Weights of a small transformer language model.
Architecture: RMSNorm before each block, rotary positions, no biases in attention or MLP, untied embeddings, normalized queries and keys.
Training: a variant of Muon for these matrices, 100M tokens, 6128 steps.
Each number is 128 + 32 x the weight over its row's rms, rounded and kept within 0 to 255. Layers, rows and columns count from 0. The size above them is the row's rms in percent of the matrix's.

# layer 6 attention output, 128x128, rms 0.933, rows 25-49, columns 0-127
size [ 98  80  95 102 105 102  86  91  87  90  95  90 115 105 104  96 102  89  97 116 101  89 106 100 115]
[[138 121 117  73 133 114 184 112 139 150 142 109 126 121 187 138 146  86  75 121  92  72 145  59 136 111 181 199  98 181 155 145 200 158 155 216 178 100 109 133 112 117 108 133 111 153 120 163 116 115 134 111 185 138  92 146 144 123 121 144 147 159 203 118 101 142 150 129 150 149 103 161 157 120 147 186  90  92 102 102  92 161 136 160 134 143 112 137 145 141 107 127 104 132 106 153  79  99 134 131  73 133 106  92 131  78 109 121 167 114 123  90 132 140 134 103  89 124  76 126  82 129  82  27 123  74  95 145]
 [161 112 219 109  77 157 152 141 165 174 117  35 132  79 122 145 175 139 149 113  96  81  96 145  94 136  79  98 171 129  76 205 185 138 125 131 130 121  66  99 128 117 147 140 103 108 123 120 160  59 131 198  98 137 183 145 130 115 101  75 132 112 121 175 119 136  73 134 190 110 131 145 114 129 111 105 101 130  94  74 101 153 135 111 170 145 106 159 144 126 163 162 103 106 132 144 108 158  77 135 131  99 162 124 104  85 145 171 141 188 158 149 116 100 125 106 154 142 112  96 107 126 151 139  98 163 133  75]
 [128  54 146 166 168 114 178  91 118  93  89 171 147 114 112  60 106 140 132  99 109  99 157 106 101 133 128  94 114 109 138 133 134  83 189 117 148 138 106 140  97 163 143 101 103 108 145  86  92 115  36 124 158  87 161 131 128 136  83 134  85 111 147  95 123 189 149  50 130 128 122 159 191 183 181 150 159 147  99 163 105 133 129 153 149 145  63 174 144  80 118 176 110 148 105 120 116 147  97 176 101  83 113 113 108  98 107 129 125 159 127 198 172 114 174 181 106 166  78 125 126 142 172 151 150 126 112 118]
 [ 94  94 117 169  84 177  67 137 124 115 104  88 120 123 167 143 133  97 101 141 129 106 158  78 152 132 163 118 161 187 122 109 134 127  87 105 130 170  46  45 136  54 122 142 165  85 148 151  86  81 142 151 100 164 114 156 148  96 139 160 145 172 136 127 125 139 144 162 153  94 116 140  95 152 115 134 107 144 139  88  97 149 124 121 101 173 134 144 110 115  59  88 132 124  85 158 188 124 147  72 109  74 214 139 137 193 106 150 112 114 115 151 159 145  90  98 160 132 139 119 129 144 111 177 136  47 125 155]
 [101 131 172 133 149 131 106 175 163 102  36 136 144 122 103 135  98 109 119 190 122 102 122  32 120 144  89  93 140 160 109  69 119  96 170 134 114 157 118 140 103  67 173 113  74 129 108  88 129 103 157 100 157 137 141 198 107 142 128 151 171 125 131 101 143 118 147 142 133 142 123  87 140 136 128 139 135 153 100 104 106 111 128 173 154 123 103  90 119 112 154 231 137 106 159 147 142 167  74 134 102 170 180 105 113 186 191 132 135  93 113 128 161 120 146  45 132 139 167 145 158 137 167 131 102  97 158 190]
 [121 192  97 165 126  84 159 160 145 110 121 177  92 162 117 139 121 141  85  54 116  67  74 105 140 120 158 140 194  98 139  68 110 217 160 139 133  75 132  91 165 112 121  89 148 145 196 109 105  95 114 117 177 147 114 144 168 117 131 120 148 130 124  98 119  90 139 134 108 188  96  96  94 101 114 120 134 104 143  71 155 169 132 132 137 182 148 137 121 112  82  95 124 117 132 135 147  14 135 110 105 148 123 114 145 152 154 112 142 106  75 148 131 143 103 188 117 151 161 119  83 148 123 134  56 111 126 158]
 [179 154  63  98 163 161 153  89  96 125 114  98 128 151 158 133  96 140 144 199 151 149  97  88 130 139 180 139 114 112 118 190 174 107 140 133 146 115 115 114 127  53 148 102 170  89 129 165  77 142 136  88 142  88 137 157 126  94 110 117 144 143 171  79 120 146 130 143 146 127 127 169 157 152 124 127 130 135  95  65 135 110  98 108 158 156 105 145 115  99 111 128 131 144 109 159  90  74 172 197  38  99 136 147 145 186 129 155 103 197  99 137 122  91 100  75 161 104 177 135 155 139 114 113 111 157 158  31]
 [121 168 138 210 114 130 137 120 126 112  93  89 155 173 150 184 201 104 127 153 135 147 132 103 128 103 183  89 126 139 121 125 125 118 145 103 150  54  98 132  95 144 146 146 168 118 159 133 105 139 120 139 124 150 119 134 170 119 113 185 196 146  89 123 141 129 124 108 122 116  87 119 147 168 122 113  34 160 105  75  98 203 130 146 115 111 143 128  94 168  99 136  84  84 143 151 119  80  96 108 150 189 151 187 207 144 152 163 148  80  72 112 123 119 105 109 173 111  93 151 137 136  80 121 118  67 179 133]
 [153 206 102 116 122  33  66 118  84 137 179 133 105 132 113 150 123 104 190  91 127 102 135 172 108 196 154 196 131  94 137 161 141 155 133 132 145 177 145 138 114 159 139  96 139  93 118 118 164 184 130  99 139 147  70  74 129 170  92 159 140 106 148 122 166 103 112 178 143 161 122 102 124  83 143 153 110 133 134 144  96 122 152 143  89 133 133 104 107 109 105  61 104 130 135 126  81  79 151  93 114 171 156 120 179  85 113 148 149 187 125 155 139  96  76 165 130 124 153 160 173  54 122 111  90 141  93  95]
 [111 102 171 105 103 142  96 137 182 123 142 107 147  64 115 194 123 126 139 124 213 174  91 186 125 118 136 128 148  78 152 100 144 173 119 107  99 125 143  93 165 113  65 138  79 147 150 130  84 107 158 132  31 118 159  95 166 151 119 123 128 111  84 130 132 153 117 156 181 121 125 155 100 145 175 131 120 129 139 117 114 200 105 162 140 141 139 129 131  86  97 110  88 152  72 104 118  78 101 123 155 153 136 137  84 123 100 123 127 153 117  65 208 141 103  94 103  53 123  96 137 125 132 198 125 166 161 158]
 [109  84 151 163  80 157 107 122 126 118 122 165 164 150 153 116 133 143  56 141 142 111 163  68 133 133 128 120 130 122 103  87 112 132 116 141 183 126  73 125 180 182  88 117 132 221 107 115  92 129 222 121  99  96 166 144 167 106  68 125 135 139  84 125 114 163 123 114 164  83 151  80 130 164 158 116  85 117 123  97  99  96 122 116 176 156  88 144  89 114 141 144 147 112 143 128 190 143 160 125 145 122 164 130 119 127 154 136 118   9 174 127 153 145 159 157 127 144  88  83 163 138 152 113 112 103 189 154]
 [138 139 178 117 149 175  82 149  86  82 194  87 112 145 133  99 170 127 161 114 151  91 158 125  80 150 166 151 155 129 123 151  95  70 183  80 156  96  91 119 139 104 100 107  54  87 140 106 123 157 166 161 160 109 106 163  80 164 117 126 134 132 164  92 148 117  97  88 108  86 105 165 131 177 126 123 185 139 138 154 103  90 127 138 109 125 144 148 152  84 119 112 135 149 172 178 168 154 105 190  87 115 189 111 176 153  67 156 133 134 127 185 105 151  84 126  85 143  77 114 159 105 142 188  98  96 106 152]
 [124 122  70 114 133 125 120 138 179 145 171 177 163 143  87 139 148 115  87 142 182 187 178 113 139 116 148 196 118 112 149 179 140  70 157 155 116 101 145 168 187 173 134  91 145 187  57 182 149 107 128  99 166 160 167 122  93 124 164 135 114 138 140 129 142 140 144 141 154 135 146  91 112 128 135 112  90 103 130  71 155 151 151 135 125 119 135 117 126 150 104 118 168 150 102 132 133 152 164 106 114 134  91 131  43 123  86 113 100 105 195  80 102 151 125 146  35  78  63 150 142 158  94 108 170 119 102  83]
 [ 95 140 192  82 116 112 105 127  86 187 112 102 142 141 164 145 126 137 165 132 153 142 142  68 156 138 109 155 177  46 187 129  91 177 143 160 147 156 104 125 118 161 152 141 132  79 115 159 100 138 163  76 103  98 113 163 120 125 196 182  62 142 125 135 103  87 114 188 135 107 165 148 105  81  79 125  72 122 127 111 193 102 137 156 141 128 157 127  92 148 134 135 170 134 141 149 182 107 108 105 114 117  85 125 144  81 161 120 111 137  91  94 125 136  74 104 116 158 115 136 155  86  73  54 118 173  95  86]
 [ 82 121 205  90 147  73 143 102 160 160 204 138  98  95 108 118 137 190 153 102 101 139 181 127 117 137 200 128 128  78 123 118 138 174 148 133 185 144 188 130 122 116  87  94 108 123 196 144 142  84 111 106  55 154  90  66 107 145 136 100 163 102 150 131 138  99 104 107  89 153 112 155 113 130 111 117 162 144 154 157 111 120 109 127 123  91 106 138 151 123 122 121 132 153 155 122 122  88 111 135  97 136  84 145 133  60  90 130 123 125  66  80 117 118 100 159 215  90 137 159 120 138  66 177 111 184 101 148]
 [149 150 125 103 131 115 214 101 139  86 127 167  99 127 102 112 143 115  75  95 124 142 123 114 160 129 166 107 183 132 216 118 172  83 103 123 197  88 146 137  99 145 151 124  74  99  70 112  85 218 106 122 172 123 126 162 151 123  92 137 135 161  90 133  87 155 149 113  92  91  85 112 135  91 126 109  74 156 140 115 157 113 120 140  98 125 172 128  86 109 130 116  85 128 113 112 112 121 125 140 129 178  58 159 116 121 123  89 241 114 158 140 137 123 171 132  83 124 119 136  60 146 144 128 118 124 103  83]
 [190  74 173 136 148 118 224 117 169 141 178 117 107 163 188 165 179 117 133 103  95 141 157 120 105  85 146 142  98 148 151  92 170 171 117 106 118 160 145 130 111 146 102 141  78 122 173 119 160 174 134 104 107 149 163 138 151 106 142 169  88 131  94  99 118 128  80 165 129 102  91 102  81 143 151 156 101 120 107 171 119 125 147 159 141 116  99 181 125 151 110  84 117 126 131 136 106 168 146 119 104  81  46 168  96 142 138 111 171  82  32 101  67 125  96 150 148  97  98 128 123 150 131 104 181 156 163 162]
 [ 85 121 130  95  89 146  95 159 158  96 144 116  88 109 125 184  98 133  98 157 146 203 112 138 184 130 120 183 124 113 167  62 175 134 191 130 147  75 120 124  57 157 182 164 134 145 158 154 130 158 157  91 119  74 144 166  95 150 146 105 173  99  86 188 136  89  76 142 121 139 137  85 124 112  66  73 139 140 154  80 160 139 121  85  69 158 163  87 118 109 157 139 142 126 103 108 122 157 112 136 140 121 176  49 136 111 130 105 123 133 115 116 114 110 140 169 117  92 132  92 123  97  80  91 116 186 143 160]
 [158 117  92 101 140 171 130 122 134 102 126 122  97 100 134 153 155 148 143 165 124 153  93 135 129  83 181  89 144 126 168 190  95 118 140  89 153 173 118  98 124 160  70 163 144 100 113 122 135 158 160 152  90 127 119 133 118  45 132  94  70 155 134 108  60 175 158 159 116 137 167 148 176 121 134 147 149  96  95  84 154  92  93 175 149 129 116 128 136 179  98 182 120 155 112 124 168 117 152 189  76  67  78 144  91 127 172  69 127 177  97 128  62 117 116  73 126 107 170 168 139 156  85 137 114  64 111 140]
 [ 82 135 132 120 126 120 155  86 138 166 123 186 142 146 109 181 130 167 159 180 116  46 159 144 214  67  60 121  90 123 173 132  98  65 125 111 160 173 132 128 119  93  67 139 103 127 121 193 119 112 102 120 124 126 122 116 129  80 161 130 131 119 162 118 128  97 140 143  99 129 164 119 116 101 117 111 143 143 135  74 148 127 115 103 129 164 105  99  96 140 159 141 161 122 116 142 177 168 123 146 184  97  87 135  97 117 184 106 158  81 174  76 173 107 142 147 164 167 126  94  55 183 178 152 117 134  72 117]
 [124 170 131 121  55 112  92 144 130  62 129 105 131  93 162 139 149 191 187 190 162 136 127 128  97 149 159 127  59 162 172  64  69 143  78 130 163 171  88 194 139  99 144 134 132  73 150 146 136 135 171 133 134  88 113 130 117 147 213 107 177 133 143 132 154 112 172 119  90 169 167 111 132 132 160 133 137 160 127 120 108  94 120 100 120 167  63 119  97 134  87 136 140 154 136 151 125 124 104 149 181 104 157  77 117 174 133 125 118 150 104 123  89 106  83 109 114 127 133 102 172 104  61 147 123  78 105 177]
 [151 118 164  84 136 124 161 160 114 118 141 128 175 155 100 120 114 143 133 117 156 127 111  71 188 127 102 158 129 138 131 132  33 187  91 122 130 109 189 142 111 206 127 132 150 224 124 106 116  83 126 117 110 193 156 155  93  56 144 113 122 153 166 188 121 129  82 156 175 117 102 101 141 136 153 111 151 102 143 149 109 154 126  93 125 152 118 174 157 123  98 115  91 125 128 130 113  81 131 142 116 115  66 117 114  73 166 151  86  61 153 172 179 122 122 153 136  73 137 142  97 194 139 121 155 100 119  84]
 [182 118 153 171 122 164 178 167 161 177 155 135 138  95 166 123 171 163 165  74 131 118 187 178  92 181 164 179 122 164 112 105 173 167 154 100  90  77 124 128 154 113  91 135 139 142 168 100 148 143 140 180 151 114 115 134 132 105 146 153 114 110 170 165  87 138 122 116 114 119 100  97 118 129 169 146 119 132  80  80 109 137 113 122 113 161 136 140 163 126 137  85  98 123 137 116  31 102  92 109 143 196  91 124  80  87 138  96 102 150  57 165  42 141 107 134 129 145  94  83 135 105 118  67 157  98 105 109]
 [ 87  69 120 129 118 148 179 143  94 154 119 113 112  94 116 149 127  61 123  80 177 148 144 138 161 160 139 139 184 119 133 144 121 196 165  76 139 137  77 134 128  89 141 140 135 173 106 126 141 106 141 162  99 115 184 125 148  97 129 116  95 100 157 130 112 225 116 136 154 111  95  99 179 141 141 140 146 134 100  67  78 182  92 169 116 115 118 149 156 109 139 138  40 108 113 105 128  58 103 133 161  98 136 104  83 139 139  83  95 120 176 191 192 141 135 177 135 129  88 101  51 136 116 134 144 115 119 140]
 [ 66  96  61 105 149  61 131 139 154 127 131  36 144  76 177 122 109 106 124  96 180 152 128 107 100 170 147 129 115 143  89 127 174 207 127 108 162 146 132 132 146 108 110 164 160  84 147 144 118 134 138 159 183 162 155  73  91 116 151 156  81  89 100  95 131 155 169 174 123 151 152 179  89 129 128 156 142 156  93 168 118 208 110 152 104  99 130 148 153 133  98 125 113 170 136 142 143  98 168 152 101 151 127 150 128 128 105 147  71 184 113 124 138 107 131 111  64 148 129 159 161  82 130  86 181 101 179 138]]